config.toml
n_layer = 12
d_model = 160
n_head = 2
n_kv_head = 2
head_dim = 64
d_mlp = 640
vocab_size = 2048
activation = "squared_relu"
norm = "rmsnorm"
norm_place = "peri"
norm_eps = 1e-07
positions = "rope"
rope_base = 222000.0
rope_fraction = 0.5
qk_norm = true
attn_scale = 0.176
bias = "none"
tie_embeddings = true
parallel_block = false
extras = ["some layers without positions", "capped logits"]
init = "uniform"
init_std_qkv = 0.0431
init_std_o = 0.0431
init_std_up = 0.0431
init_std_down = 0.0431
optimizer = "ademamix"
lr = 0.000967
lr_mult_qkv = 0.4
beta1 = 0.9
lr_head = 0.0197
warmup_steps = 358
schedule = "wsd"
decay_fraction = 1.0
decay_shape = "linear"
final_lr_fraction = 0.0
batch_tokens = 32768
seq_len = 512
doc_mask = true
train_tokens = 250400000
steps = 7642
dataset = "wikipedia_en"
Each number is 50 + 10 x the weight over its row's rms, rounded and kept within 0 to 99. Layers, rows and columns count from 0. The size before them is the row's rms in percent of the matrix's.

# layer 6 MLP up, 640x160, rms 0.0853, rows 82-125, columns 0-159
107:62 52 37 35 51 40 59 62 48 48 42 49 49 49 55 48 44 44 36 42 40 51 52 48 49 70 48 52 57 59 63 48 58 63 20 64 44 39 59 55 40 51 45 61 77 44 63 50 39 60 65 51 45 48 41 57 29 65 53 69 46 53 50 35 45 70 49 60 55 59 30 53 66 51 55 52 42 52 49 55 46 42 44 50 53 35 39 43 39 51 49 33 40 63 62 47 39 43 57 54 58 45 51 52 38 49 55 50 57 55 43 40 51 44 48 61 55 48 60 64 49 58 57 28 58 51 40 54 61 51 60 54 37 68 23 55 46 49 41 58 38 43 47 68 55 66 44 48 56 73 48 61 38 60 23 43 64 52 58 49
102:51 39 51 48 59 58 51 28 53 68 42 53 45 26 44 46 49 51 40 38 50 30 87 65 42 56 42 68 64 43 42 61 62 48 28 59 33 38 31 66 62 34 47 44 53 48 60 43 54 62 50 53 66 53 65 63 48 43 58 60 30 39 60 46 50 50 36 44 56 42 26 56 42 49 54 64 39 52 51 55 60 51 40 50 51 56 50 45 53 57 50 39 51 48 38 55 50 60 36 55 51 44 41 49 52 59 56 50 62 57 47 56 53 42 35 50 65 65 49 51 49 39 48 36 60 31 51 47 52 53 39 50 39 61 65 65 66 58 48 58 50 32 67 45 59 61 44 42 42 53 57 60 48 56 45 40 53 54 39 53
096:42 56 48 45 28 40 50 37 56 35 44 57 65 46 49 59 56 38 65 30 49 48 51 58 48 50 55 63 67 48 33 60 65 53 43 46 47 48 66 54 29 56 47 49 54 52 33 52 48 56 51 56 53 61 65 49 52 46 27 35 45 55 58 38 53 65 42 38 44 49 26 48 62 52 58 49 34 39 39 45 46 49 51 60 54 47 49 53 42 47 53 44 45 49 37 53 45 61 65 38 36 36 40 52 53 60 46 53 54 58 62 30 52 55 43 43 44 42 53 57 41 56 66 42 65 40 35 46 64 40 65 54 29 54 30 64 50 38 56 60 68 36 66 36 60 53 46 38 51 50 60 49 54 67 56 63 52 44 39 28
098:54 48 56 51 59 42 65 66 60 53 39 43 39 44 69 43 45 46 37 31 41 71 41 55 49 57 64 38 47 51 65 72 62 42 61 38 47 59 58 44 60 64 41 42 38 57 44 33 52 56 38 38 45 49 45 43 39 44 38 66 40 28 45 33 61 51 54 46 49 49 69 56 63 51 37 58 41 50 64 41 44 56 54 55 54 41 79 39 50 48 57 47 59 52 57 42 67 74 43 43 47 56 49 41 38 39 49 53 43 47 42 46 55 43 36 51 52 52 30 60 41 63 53 51 52 55 42 55 44 38 39 60 42 74 44 40 58 46 52 47 56 43 61 67 45 59 43 49 56 70 62 44 43 44 47 59 37 41 62 38
092:55 43 39 52 69 44 59 53 51 61 49 62 65 51 50 58 27 61 45 60 39 33 42 51 42 35 46 47 57 44 35 52 50 51 48 65 67 61 65 55 47 65 45 41 66 45 62 64 49 46 49 49 42 34 51 45 40 67 41 46 50 63 62 54 46 71 49 34 47 62 61 35 63 54 58 55 60 49 52 46 59 49 51 45 48 58 33 27 45 55 51 39 32 52 59 58 49 46 45 50 39 51 42 62 64 39 45 56 60 48 54 42 44 63 49 40 59 63 58 53 39 54 53 47 42 52 34 47 57 25 27 52 39 55 42 63 54 60 43 50 61 22 54 49 65 57 51 42 30 44 52 52 35 43 41 35 42 70 50 42
101:69 45 42 42 48 36 68 44 45 43 50 63 52 42 66 52 51 53 41 27 41 65 62 59 64 48 48 51 30 61 66 68 49 44 43 53 40 56 60 48 55 53 47 48 55 49 49 49 50 75 68 39 49 55 46 55 47 39 40 75 46 27 50 46 42 60 50 66 47 66 44 67 41 49 34 52 51 51 70 60 52 37 60 69 58 40 52 61 51 54 47 38 43 55 38 47 63 47 68 38 42 31 68 43 47 53 50 50 47 62 66 44 48 37 42 38 76 50 33 37 47 47 60 53 45 59 54 50 57 41 51 52 56 60 42 52 56 49 45 42 51 45 52 51 49 57 58 35 58 65 55 54 54 55 41 62 34 69 62 52
093:40 39 34 49 67 54 42 55 58 44 71 51 49 40 62 74 51 61 41 53 48 34 50 41 40 55 52 42 65 32 47 30 38 42 69 63 33 58 55 48 47 50 39 32 55 59 51 54 47 59 45 31 57 30 60 56 48 56 58 47 51 45 40 54 64 43 44 39 43 39 59 49 59 42 44 69 47 32 50 50 43 45 58 61 32 62 50 63 30 62 46 36 55 57 67 65 48 41 57 40 51 51 59 40 64 39 45 41 35 51 47 38 56 49 53 61 39 50 48 50 51 64 58 76 66 74 53 66 58 49 37 55 55 59 36 42 56 48 35 43 44 47 38 44 45 49 44 45 61 51 64 50 46 55 50 46 48 59 50 50
106:71 25 58 58 54 57 53 64 47 48 46 60 46 44 43 59 58 48 51 37 59 55 57 46 64 38 41 67 56 46 35 35 55 46 57 59 52 51 47 41 44 47 48 44 61 53 47 50 35 48 43 29 39 43 62 43 48 29 17 59 55 52 53 55 55 60 51 72 51 54 62 78 62 71 56 47 50 28 63 43 58 52 52 61 49 49 57 68 54 52 54 42 62 41 52 38 42 61 53 58 31 52 41 51 36 50 56 65 52 56 35 44 52 45 31 50 47 30 49 53 36 63 49 32 53 60 51 62 48 40 57 41 48 63 40 53 51 51 55 46 57 57 58 62 50 55 57 39 34 53 53 48 35 50 60 56 50 28 56 52
098:47 47 43 56 66 58 65 44 42 46 53 51 64 35 67 50 43 47 74 63 49 56 42 56 38 46 45 62 55 68 40 61 79 34 46 55 44 62 60 49 53 49 54 53 47 40 59 38 49 57 47 60 62 38 55 30 57 33 49 56 47 36 43 50 34 66 61 64 60 54 60 52 57 59 38 48 35 39 65 48 41 53 79 60 44 46 54 43 67 34 53 56 46 43 49 60 54 42 70 63 59 50 49 55 35 40 44 53 63 53 52 64 52 52 34 67 44 49 38 39 48 61 62 30 58 56 62 47 65 69 55 44 51 54 64 44 46 47 38 55 60 53 52 49 60 67 45 44 47 48 44 57 50 57 40 51 39 63 53 40
099:62 49 52 44 60 34 72 38 43 46 62 37 57 55 26 23 48 40 53 25 50 54 49 43 51 46 51 51 48 45 51 69 47 61 52 61 43 49 57 44 49 43 45 52 44 58 51 40 39 49 46 44 38 52 40 53 43 48 46 33 46 57 43 43 45 53 43 51 60 53 56 54 57 40 48 37 60 51 54 45 62 32 41 63 30 34 59 48 50 38 52 47 47 50 60 33 58 41 47 38 61 57 56 48 64 68 65 52 59 69 49 55 61 51 44 63 59 64 40 65 49 47 43 61 64 60 45 41 39 35 62 42 57 55 57 51 53 49 45 34 59 48 37 58 51 37 32 57 40 42 82 74 54 65 34 54 53 45 57 63
109:46 41 55 38 48 54 54 49 48 38 62 62 52 38 54 47 55 49 59 40 44 24 57 46 53 44 47 46 34 44 54 50 64 68 58 63 54 57 50 45 63 43 45 42 42 56 54 36 68 62 45 47 61 65 29 59 48 41 45 56 41 37 48 66 44 40 48 44 54 53 39 63 63 38 50 63 30 56 66 41 54 59 42 55 51 50 56 44 72 55 57 67 40 45 51 52 51 60 60 60 56 49 40 49 41 61 54 44 50 62 37 50 64 38 38 66 58 53 41 50 60 52 71 46 56 39 44 45 45 61 49 49 38 52 49 52 55 39 29 47 55 59 57 61 74 37 49 54 25 48 55 71 29 57 49 76 41 49 32 55
109:44 44 49 64 56 31 48 50 63 44 57 39 51 36 40 21 43 33 46 52 49 52 51 45 62 46 67 61 43 56 46 66 51 64 33 39 48 45 55 63 49 59 56 35 60 51 53 34 40 53 38 61 49 54 49 54 45 74 47 61 50 49 59 52 39 51 35 47 51 60 54 49 51 51 53 43 57 40 44 42 49 38 59 60 28 56 53 55 44 45 48 45 43 51 56 65 56 37 53 65 27 48 57 80 51 54 46 62 46 44 49 44 51 66 42 53 67 51 42 52 55 59 62 56 78 46 59 74 66 53 49 51 40 61 49 47 47 61 50 50 50 33 57 46 62 34 63 42 32 46 63 48 41 42 45 47 59 70 38 60
095:30 38 44 53 40 40 30 50 61 43 68 56 42 36 57 39 51 58 55 32 59 43 56 40 41 45 31 48 52 38 49 41 53 50 43 37 44 45 57 59 45 66 43 47 49 54 37 51 38 53 51 40 34 46 52 67 47 44 44 55 42 48 55 56 53 55 60 65 66 53 31 60 58 72 67 58 57 45 49 54 58 41 59 72 44 42 50 52 48 34 56 34 41 46 51 46 54 58 30 51 36 29 60 54 51 36 63 71 49 51 38 36 49 51 57 47 58 36 49 52 58 62 45 41 61 42 53 44 40 63 51 73 24 67 45 66 53 56 46 55 50 42 48 53 52 55 56 39 45 70 49 47 56 62 57 41 36 67 56 46
097:53 62 48 52 52 45 51 50 56 55 39 60 41 49 53 28 42 55 50 31 43 55 57 54 50 50 40 61 60 42 53 63 63 41 33 51 57 53 58 57 45 54 27 66 67 58 62 46 53 55 40 41 53 46 55 46 41 44 59 45 53 46 23 41 69 57 30 49 53 40 45 58 63 43 51 27 58 43 53 55 45 39 53 64 43 56 46 82 42 41 42 45 42 38 65 62 57 46 57 51 42 34 49 64 51 77 31 50 54 58 45 58 47 57 48 46 73 30 37 42 59 43 61 41 62 51 41 53 53 39 55 37 46 57 65 49 43 61 54 32 39 47 57 57 40 56 43 35 51 44 39 50 67 50 55 33 51 53 51 46
097:54 49 61 56 42 49 40 56 37 60 65 56 59 47 31 38 57 60 47 57 57 31 38 61 59 55 46 63 45 66 50 71 64 38 65 55 40 51 50 57 53 73 44 52 43 32 37 43 55 78 62 47 34 43 33 56 63 57 54 61 40 39 55 59 49 69 58 36 60 39 48 50 45 42 38 40 43 51 71 40 42 40 66 64 50 44 32 46 52 55 44 42 50 40 55 72 44 44 50 57 54 46 51 51 26 40 60 43 37 55 53 30 62 44 47 58 59 47 41 58 54 51 62 44 56 53 58 32 51 44 37 59 58 39 65 70 40 39 58 45 52 40 53 60 44 46 41 52 50 42 45 53 44 47 48 61 53 39 50 43
087:35 48 68 58 37 66 46 47 74 42 43 33 65 52 43 39 64 54 54 31 46 67 52 44 36 44 39 50 52 35 60 48 47 42 47 55 30 37 54 56 54 54 49 44 60 47 48 54 65 43 40 42 59 36 57 37 59 62 51 46 64 47 28 41 50 54 61 54 50 30 61 46 38 40 39 46 56 58 52 44 60 28 54 59 47 35 51 65 42 52 44 48 57 42 39 55 57 65 34 44 51 50 58 61 45 35 41 60 56 62 61 58 61 57 46 56 54 22 57 46 56 55 68 51 61 37 44 57 56 47 31 73 35 64 48 49 40 51 55 35 56 61 44 51 50 41 51 45 47 30 44 35 48 62 42 54 47 48 41 46
099:45 47 41 52 35 51 43 57 52 60 50 48 68 47 45 62 46 26 62 56 58 45 42 49 35 65 53 38 66 60 50 49 21 33 48 57 46 57 49 33 80 52 46 37 41 35 54 64 61 62 43 58 56 52 53 49 45 38 42 48 50 33 65 48 34 55 56 59 60 46 38 36 58 56 33 57 51 37 63 45 41 50 54 54 56 49 53 60 56 47 61 41 40 51 42 51 60 36 48 41 38 31 46 57 44 44 46 38 47 64 39 43 58 54 45 58 55 52 50 49 42 47 51 40 65 39 66 67 53 69 59 34 30 68 43 38 50 56 49 57 46 39 54 49 44 58 48 35 52 40 48 50 39 46 57 60 36 54 70 30
096:40 44 51 61 51 42 34 61 61 40 38 47 50 39 61 39 45 67 42 46 58 48 42 45 49 49 36 26 51 52 50 48 43 64 51 56 60 50 65 50 50 47 53 56 48 50 66 56 52 46 53 45 70 60 61 52 38 67 54 61 40 61 48 38 48 69 52 46 42 45 42 35 61 37 71 62 40 40 55 56 51 61 34 75 46 40 31 58 49 45 61 56 47 48 55 50 53 55 61 56 46 47 54 55 38 58 51 41 54 51 55 39 54 67 30 67 50 35 60 66 62 64 57 55 53 45 32 39 61 58 47 57 27 35 48 59 65 36 42 57 47 43 57 45 76 47 39 53 45 53 58 45 35 52 60 63 53 71 62 40
100:39 54 44 60 35 44 38 28 37 51 46 86 42 49 43 30 41 52 43 37 52 60 72 55 51 30 45 44 54 46 52 58 37 53 58 49 39 36 37 48 38 52 58 38 49 51 54 35 49 62 51 55 49 37 67 50 31 50 47 60 37 48 54 63 52 41 45 36 50 65 54 45 62 47 46 49 50 59 51 36 60 43 40 66 55 55 46 39 57 54 46 58 45 42 49 42 62 44 47 43 48 44 61 47 49 62 41 51 47 55 51 31 52 40 38 45 84 39 38 64 65 36 40 52 50 56 57 63 56 60 53 49 39 46 46 55 49 41 53 50 45 59 52 44 51 43 16 54 48 37 44 58 55 71 49 56 60 46 47 63
103:46 48 37 42 47 35 55 43 51 66 41 58 55 41 52 54 33 55 66 41 52 49 53 69 49 43 59 65 61 58 51 32 62 54 45 45 55 45 52 72 61 43 53 63 45 56 57 53 45 77 58 41 59 41 48 62 37 49 42 52 48 46 47 50 60 58 53 60 67 33 57 62 72 43 46 55 22 35 45 54 46 47 48 60 61 44 47 53 50 57 41 54 55 47 46 38 56 78 48 48 36 39 42 44 45 44 63 43 56 65 51 33 62 54 53 65 54 54 55 38 83 48 52 58 52 40 50 41 62 66 44 43 36 41 37 47 49 35 56 49 63 51 47 44 53 57 50 52 45 47 45 60 25 68 55 52 45 52 58 68
100:51 55 44 67 46 44 66 48 38 32 56 69 58 40 57 52 47 50 49 41 45 45 31 46 70 56 37 66 39 25 71 43 67 44 67 71 65 52 39 58 68 50 54 41 33 38 46 62 43 54 32 53 40 45 62 69 39 65 35 50 36 47 36 46 48 70 55 47 64 53 24 55 58 52 45 59 62 46 47 45 64 57 47 59 47 62 50 45 38 57 54 57 49 37 52 64 66 54 66 64 56 42 52 48 42 48 57 31 56 50 46 47 55 41 45 59 47 37 34 45 43 45 53 41 39 52 62 57 51 52 62 41 59 57 49 63 43 56 53 42 41 49 48 37 65 50 40 33 51 46 52 62 55 49 45 43 51 52 49 59
094:45 35 43 54 41 43 44 65 41 60 52 66 66 45 29 64 50 42 55 29 40 39 63 59 54 50 63 59 48 53 50 49 64 47 69 49 44 67 54 27 32 43 50 43 46 54 59 52 51 58 28 75 62 37 60 43 43 52 46 53 55 40 33 51 37 60 41 35 47 64 48 57 62 38 56 63 54 70 52 53 56 57 38 59 38 57 63 41 38 49 47 48 52 32 58 44 51 54 59 47 52 45 51 47 59 48 48 47 46 44 55 47 63 33 51 53 39 29 56 60 52 54 45 48 50 62 45 47 65 65 42 51 52 59 50 44 61 52 50 27 54 57 38 71 60 27 43 47 49 62 62 55 48 66 55 40 54 51 37 67
105:50 42 48 52 60 49 44 41 54 56 43 53 50 43 51 39 60 36 46 50 45 61 50 48 60 60 33 51 38 47 47 44 40 56 56 47 41 50 35 28 43 39 24 35 67 19 39 37 59 48 45 63 53 49 52 71 49 58 40 55 46 58 31 53 44 63 65 60 61 64 40 51 50 39 35 38 45 63 56 46 62 41 58 57 36 70 66 43 64 45 62 46 50 50 59 64 55 45 70 36 46 45 42 51 65 59 58 61 43 44 73 40 39 42 35 46 63 41 33 54 71 62 62 55 61 59 49 58 44 63 48 60 53 65 57 49 45 52 53 51 43 51 42 47 55 48 42 40 39 49 41 64 58 49 40 48 47 50 53 65
097:48 45 58 52 37 36 42 41 48 39 72 68 37 52 48 57 33 58 49 58 52 62 60 52 49 35 64 65 56 53 34 40 47 57 46 56 58 39 55 55 57 38 53 48 67 39 61 61 59 52 57 59 49 58 54 55 40 57 34 52 40 49 47 71 59 59 50 68 41 40 39 50 49 55 55 53 52 46 46 40 51 47 29 58 51 55 42 54 46 41 33 40 50 47 50 62 48 62 52 65 44 46 49 44 43 48 57 37 46 40 50 52 45 59 50 48 62 45 52 65 56 52 45 27 59 77 44 60 44 58 51 70 33 37 63 61 49 39 57 54 40 49 64 57 43 62 22 43 35 45 46 56 35 62 63 34 59 52 38 23
106:38 34 37 41 50 49 50 64 37 37 59 52 45 47 61 61 45 48 59 50 54 50 27 40 51 56 44 54 72 54 33 44 51 54 53 54 43 51 59 50 65 55 62 48 67 55 58 34 55 69 44 60 56 33 52 54 37 50 60 39 36 23 55 62 42 51 59 49 56 53 51 54 47 54 33 44 56 22 64 52 57 42 50 51 52 45 53 57 65 28 40 45 44 47 48 51 60 44 32 59 52 42 57 40 57 45 50 54 47 63 45 37 78 69 56 71 51 48 60 52 54 55 60 40 64 59 73 39 55 47 55 54 31 61 44 52 63 57 50 46 55 57 57 53 63 51 48 35 47 46 50 56 45 59 29 60 35 50 36 48
095:69 53 63 60 53 48 80 72 50 48 55 43 66 30 47 55 52 62 53 48 51 56 47 56 46 55 54 50 51 47 47 37 42 44 57 37 48 57 42 50 57 41 41 50 49 41 55 36 57 48 51 50 58 53 45 60 42 40 61 49 34 63 47 50 53 52 31 66 56 55 45 57 51 52 32 36 44 48 67 24 44 53 46 35 31 71 62 57 54 50 41 66 47 35 43 57 60 56 57 38 40 44 51 46 72 51 45 54 47 50 47 51 59 62 51 32 45 52 49 50 63 49 60 59 69 62 42 46 47 37 66 70 59 46 47 54 49 60 61 52 45 61 54 48 67 60 53 48 36 62 53 74 50 57 35 70 26 50 46 54
102:65 51 56 58 44 50 48 39 62 44 41 55 47 40 44 45 60 37 55 48 64 49 36 61 47 36 49 58 37 47 43 34 37 40 37 59 34 62 42 58 47 39 40 40 39 56 46 40 50 50 50 39 46 56 64 55 22 49 27 52 49 54 41 51 50 51 61 62 40 44 49 63 57 56 48 43 38 39 53 44 58 42 59 83 48 49 57 32 68 37 80 56 43 43 56 47 50 53 54 51 38 39 41 50 59 63 52 65 63 52 61 60 47 37 42 53 58 62 48 54 51 47 58 54 58 54 57 57 46 33 37 56 50 51 61 52 38 37 59 34 48 51 57 51 62 32 41 43 64 47 44 44 59 60 64 67 41 27 49 65
093:50 51 42 36 51 41 57 52 55 42 47 70 38 43 61 39 44 54 35 29 49 55 71 52 53 34 42 47 46 41 44 65 48 53 51 38 37 36 48 52 30 55 46 55 65 64 36 44 44 47 43 60 55 61 59 48 56 53 28 58 37 48 27 57 69 47 56 50 52 40 55 54 50 46 47 40 28 68 57 47 45 33 54 61 37 44 61 59 34 55 50 59 53 51 43 44 41 52 61 38 40 31 62 42 66 70 82 43 35 52 45 55 48 47 53 45 52 54 31 56 60 50 41 42 62 45 40 46 45 49 42 45 42 44 56 70 58 37 54 55 49 54 42 48 46 28 39 53 45 53 56 49 49 62 51 52 35 49 36 62
103:47 44 43 60 64 49 54 46 46 37 47 67 53 47 41 40 54 50 37 47 54 68 47 55 71 60 60 50 41 39 69 47 57 36 47 56 44 41 58 51 69 40 47 45 48 35 39 43 50 62 50 84 53 55 44 43 21 51 39 69 36 40 55 41 43 63 48 62 59 53 42 61 50 52 38 56 36 43 71 53 48 55 48 58 59 65 71 43 46 39 38 50 66 43 40 47 55 53 44 50 54 61 45 47 26 44 45 61 52 64 48 50 64 57 50 44 44 24 57 52 54 55 54 48 44 32 47 64 59 44 50 50 45 59 64 52 53 48 58 32 48 28 62 53 62 58 31 40 46 46 54 50 54 43 57 63 51 41 43 50
105:41 35 55 55 33 34 61 51 52 72 46 49 40 46 40 44 39 54 42 43 54 60 73 55 43 43 50 56 35 59 56 53 64 53 41 53 45 50 45 42 56 36 47 27 62 59 42 29 53 42 48 55 46 58 63 31 41 42 61 50 53 39 44 43 54 44 43 47 51 44 45 49 50 67 36 70 51 58 57 48 57 45 63 58 50 39 58 64 47 35 53 43 52 55 52 55 51 44 23 50 61 51 43 46 55 37 64 37 42 56 50 52 50 50 50 62 53 47 48 51 46 51 57 68 51 42 59 71 49 33 48 58 56 75 38 52 50 35 52 45 68 45 58 60 59 44 32 46 38 41 65 69 27 71 29 52 58 49 39 54
107:45 56 42 49 45 54 49 44 22 34 56 57 40 55 38 43 46 43 57 45 48 68 46 57 44 61 57 57 44 61 50 65 50 32 45 39 50 50 48 58 55 57 57 58 52 34 39 31 52 51 35 69 43 43 38 45 55 46 56 51 57 24 59 44 36 48 58 58 54 57 36 50 48 51 42 45 50 44 57 39 47 41 88 49 52 46 46 50 69 41 61 35 41 56 43 53 66 47 42 55 25 51 55 72 51 47 40 61 58 44 59 42 64 60 40 59 42 37 48 34 47 67 55 52 47 39 62 45 65 49 34 51 50 63 54 43 43 48 53 35 62 49 61 62 54 48 53 54 45 44 36 41 58 52 41 57 41 78 53 62
094:55 40 42 63 46 35 79 48 51 56 58 71 67 52 39 56 54 58 51 43 57 62 46 71 51 36 36 55 60 41 58 57 49 40 65 60 38 47 44 54 62 60 40 46 64 49 68 48 55 35 44 59 62 55 37 32 53 49 38 69 66 60 29 66 42 57 70 48 71 61 28 53 59 62 46 65 47 45 46 48 62 54 53 62 45 52 40 60 43 33 52 58 61 54 54 66 48 48 63 45 63 38 42 48 51 55 68 43 48 45 44 49 44 49 47 46 66 44 55 58 46 43 59 49 53 61 65 52 58 73 44 45 65 61 50 50 57 58 23 48 43 56 57 55 48 46 62 56 50 47 59 46 41 50 49 40 56 44 56 44
105:60 63 57 44 55 46 68 69 61 50 44 58 38 42 52 53 44 38 34 65 39 34 62 71 48 34 32 57 62 55 27 31 42 50 47 59 52 45 54 53 63 53 49 66 65 53 45 60 40 62 61 37 45 41 37 45 63 50 50 40 40 45 50 53 57 49 57 49 74 34 56 43 62 47 57 43 37 45 51 42 58 40 37 63 58 30 41 57 60 40 37 77 46 34 64 61 42 42 45 46 59 44 40 47 50 48 52 46 38 54 52 49 53 61 38 49 43 61 50 63 55 42 65 46 57 75 41 60 40 40 38 61 45 47 50 47 46 41 49 43 45 49 50 55 55 55 43 31 26 51 51 48 52 53 52 66 43 41 58 53
102:68 54 61 38 59 40 56 58 44 44 62 54 43 42 51 34 40 36 55 56 49 56 34 55 51 51 56 43 62 54 48 48 67 58 44 49 55 36 57 58 67 49 30 59 43 41 61 31 51 49 50 85 60 37 52 56 41 51 61 43 58 36 35 50 44 46 38 58 53 54 43 52 60 39 58 59 41 36 61 34 53 44 54 45 61 41 54 25 57 42 57 46 45 50 58 62 52 44 49 40 46 45 51 60 50 56 55 47 55 71 67 48 43 52 35 68 42 55 51 71 66 57 55 54 72 62 49 63 60 41 53 50 25 42 33 44 34 69 37 47 47 50 58 55 49 48 59 61 40 42 45 67 45 50 52 54 49 61 61 52
104:46 52 41 53 35 57 53 37 55 33 48 63 43 48 42 43 63 43 49 55 53 37 60 53 60 48 41 36 49 53 54 39 48 44 51 59 57 38 41 47 64 39 61 45 36 47 62 56 61 66 66 53 54 49 46 33 51 62 48 70 33 43 26 64 39 60 45 40 62 45 53 53 68 57 37 56 46 62 59 62 54 37 27 64 46 57 48 41 67 41 44 45 61 37 41 51 54 49 40 55 44 55 54 46 60 56 68 44 28 56 59 52 48 48 61 26 51 52 53 72 62 66 56 44 62 39 39 35 73 42 56 46 43 47 40 42 49 36 52 43 52 53 64 58 66 57 46 30 61 48 42 53 51 61 46 65 41 60 56 42
095:44 29 63 37 62 41 47 51 42 57 55 44 51 53 53 38 57 47 44 46 39 43 49 49 59 37 49 66 57 43 44 86 45 52 59 59 48 38 59 48 64 49 54 62 67 56 63 58 64 66 51 46 53 47 57 49 47 52 56 46 47 36 71 76 42 59 42 47 67 51 53 46 62 55 53 54 48 46 61 45 54 28 42 55 59 31 59 51 59 36 49 52 56 44 45 62 41 51 52 58 61 58 56 45 42 37 52 50 41 49 44 50 55 44 61 64 47 55 58 46 44 54 68 39 53 75 40 57 58 63 69 59 23 62 53 64 48 44 33 61 32 31 48 41 60 52 54 40 33 60 65 41 44 48 53 51 55 60 55 44
100:60 56 47 47 40 41 66 54 67 55 46 58 56 50 53 62 58 65 48 47 58 69 56 57 60 56 44 42 51 41 59 45 44 51 44 52 58 51 45 67 52 57 48 50 46 58 53 59 56 53 35 66 49 62 71 45 52 40 37 37 58 59 31 53 47 58 44 23 61 41 71 61 60 37 46 56 52 36 57 54 41 47 56 71 40 48 50 50 50 58 55 53 52 51 39 75 66 58 52 59 44 39 47 53 48 45 60 61 66 67 59 46 72 24 59 51 59 41 29 44 50 60 64 46 70 49 68 49 58 59 54 33 46 36 50 55 40 61 42 58 21 49 58 64 45 59 56 48 51 48 47 65 54 49 56 52 42 48 55 52
103:48 32 62 39 32 31 65 41 58 52 57 46 57 45 46 63 43 54 66 44 39 48 34 64 36 57 46 56 61 51 66 49 48 52 39 57 52 66 28 15 49 48 59 42 38 46 40 35 61 55 34 61 43 47 41 42 38 38 60 60 49 26 52 62 58 68 43 51 65 46 53 53 44 48 51 50 34 47 37 29 59 38 64 61 46 42 47 43 45 41 35 61 53 59 58 45 57 51 53 43 43 56 52 59 52 52 38 54 49 57 74 45 54 56 40 51 58 48 43 47 56 43 50 35 63 54 57 62 46 35 44 67 42 58 60 55 43 36 32 46 40 43 47 56 54 59 49 45 49 59 54 62 40 44 60 67 38 46 54 53
090:44 47 53 31 43 53 52 45 44 43 61 36 59 49 42 64 21 29 53 33 46 45 57 48 58 43 40 35 37 55 47 33 39 48 56 40 36 30 56 60 52 53 43 57 45 43 59 65 64 61 53 32 66 59 36 44 32 41 41 57 63 53 33 52 41 43 59 40 41 46 55 49 57 72 52 44 40 48 55 44 42 66 60 54 30 56 57 53 35 47 52 48 62 52 50 50 59 73 43 40 44 33 49 54 59 53 67 64 36 53 59 60 49 45 31 53 50 48 42 45 54 47 50 49 46 42 43 70 55 66 53 55 38 56 32 47 53 59 48 45 55 58 43 62 51 55 49 41 56 73 48 42 50 59 51 63 45 69 36 48
093:49 39 62 37 52 53 46 45 35 53 36 51 55 39 47 48 52 57 48 55 52 45 46 44 43 64 50 55 71 57 42 59 58 67 42 46 66 55 50 56 56 35 49 28 54 31 59 31 55 50 49 42 49 60 62 53 40 29 50 27 47 45 36 38 38 55 50 42 47 40 45 70 56 63 36 64 70 52 52 41 66 33 51 51 59 40 65 42 50 41 53 65 51 37 50 64 74 53 20 55 48 28 40 63 42 47 50 61 67 60 31 45 57 30 42 57 56 43 45 50 60 54 53 47 50 45 45 51 66 41 48 49 64 42 31 45 47 55 41 53 41 47 48 51 55 38 46 45 62 65 53 56 40 48 33 53 50 48 59 49
114:50 39 53 47 46 46 50 50 63 45 57 50 44 41 48 25 61 58 50 46 42 49 59 45 43 49 62 30 50 69 33 23 55 43 46 53 64 47 56 62 59 49 44 52 51 59 41 57 40 46 43 52 62 60 52 36 33 54 55 45 56 53 55 53 34 52 33 52 48 48 43 43 50 70 57 57 44 32 61 43 53 47 59 49 40 38 43 66 63 50 50 55 47 37 47 54 53 62 49 56 57 36 67 67 63 46 44 58 21 66 43 53 59 59 35 58 63 41 55 59 70 43 46 36 66 65 31 50 57 45 51 69 22 55 58 72 50 52 51 41 48 45 45 60 51 39 50 44 36 53 58 51 55 47 46 57 56 70 51 40
112:36 47 31 44 48 44 48 74 59 50 47 66 61 37 56 58 22 42 40 53 48 45 34 58 43 49 62 44 55 43 41 53 49 50 45 68 40 53 40 63 42 48 46 45 47 31 51 52 39 59 35 51 48 69 32 57 51 28 37 46 60 55 34 62 50 51 46 48 59 47 46 60 58 43 52 57 45 39 53 58 62 45 13 64 19 69 48 47 43 48 56 68 58 40 47 47 55 41 65 49 59 43 61 40 55 45 56 40 51 54 59 43 55 65 52 50 76 55 54 64 47 48 47 63 63 61 51 58 41 43 34 64 55 48 38 61 46 42 60 50 43 47 49 48 57 47 61 41 53 57 57 52 50 45 44 43 38 49 57 47
104:54 37 67 36 37 60 56 52 47 38 54 33 61 52 32 62 37 58 32 29 37 41 36 48 38 51 50 55 46 62 54 54 62 44 63 48 60 37 64 63 50 47 34 57 45 69 47 51 34 51 42 46 51 39 49 36 28 40 42 62 52 56 45 56 35 77 48 38 51 45 55 63 42 62 42 58 52 70 45 52 53 39 52 52 63 55 51 38 42 35 51 46 46 44 64 43 62 47 64 48 61 44 54 54 32 61 56 48 43 60 40 45 65 63 36 45 61 37 52 44 44 52 54 30 60 59 45 44 54 50 61 77 47 39 54 41 48 50 45 51 57 45 66 68 54 54 50 50 52 38 70 53 48 41 49 47 43 57 34 50
103:54 53 55 62 38 45 61 54 70 36 60 57 57 48 46 40 39 59 28 34 52 44 50 49 48 44 55 47 31 29 48 43 51 47 41 44 64 47 37 58 36 57 43 38 52 24 60 36 46 57 57 58 47 54 32 43 46 39 48 66 57 55 48 49 60 38 59 36 61 40 62 54 54 49 57 52 54 41 51 44 53 32 62 75 40 47 57 39 57 50 56 44 51 41 58 59 61 58 50 47 57 42 27 55 49 43 45 53 41 65 66 29 59 53 45 47 68 60 49 43 52 27 43 56 61 42 42 55 64 47 48 63 53 56 42 45 47 59 52 52 47 46 73 41 43 61 44 53 67 46 52 46 59 50 44 38 20 50 41 70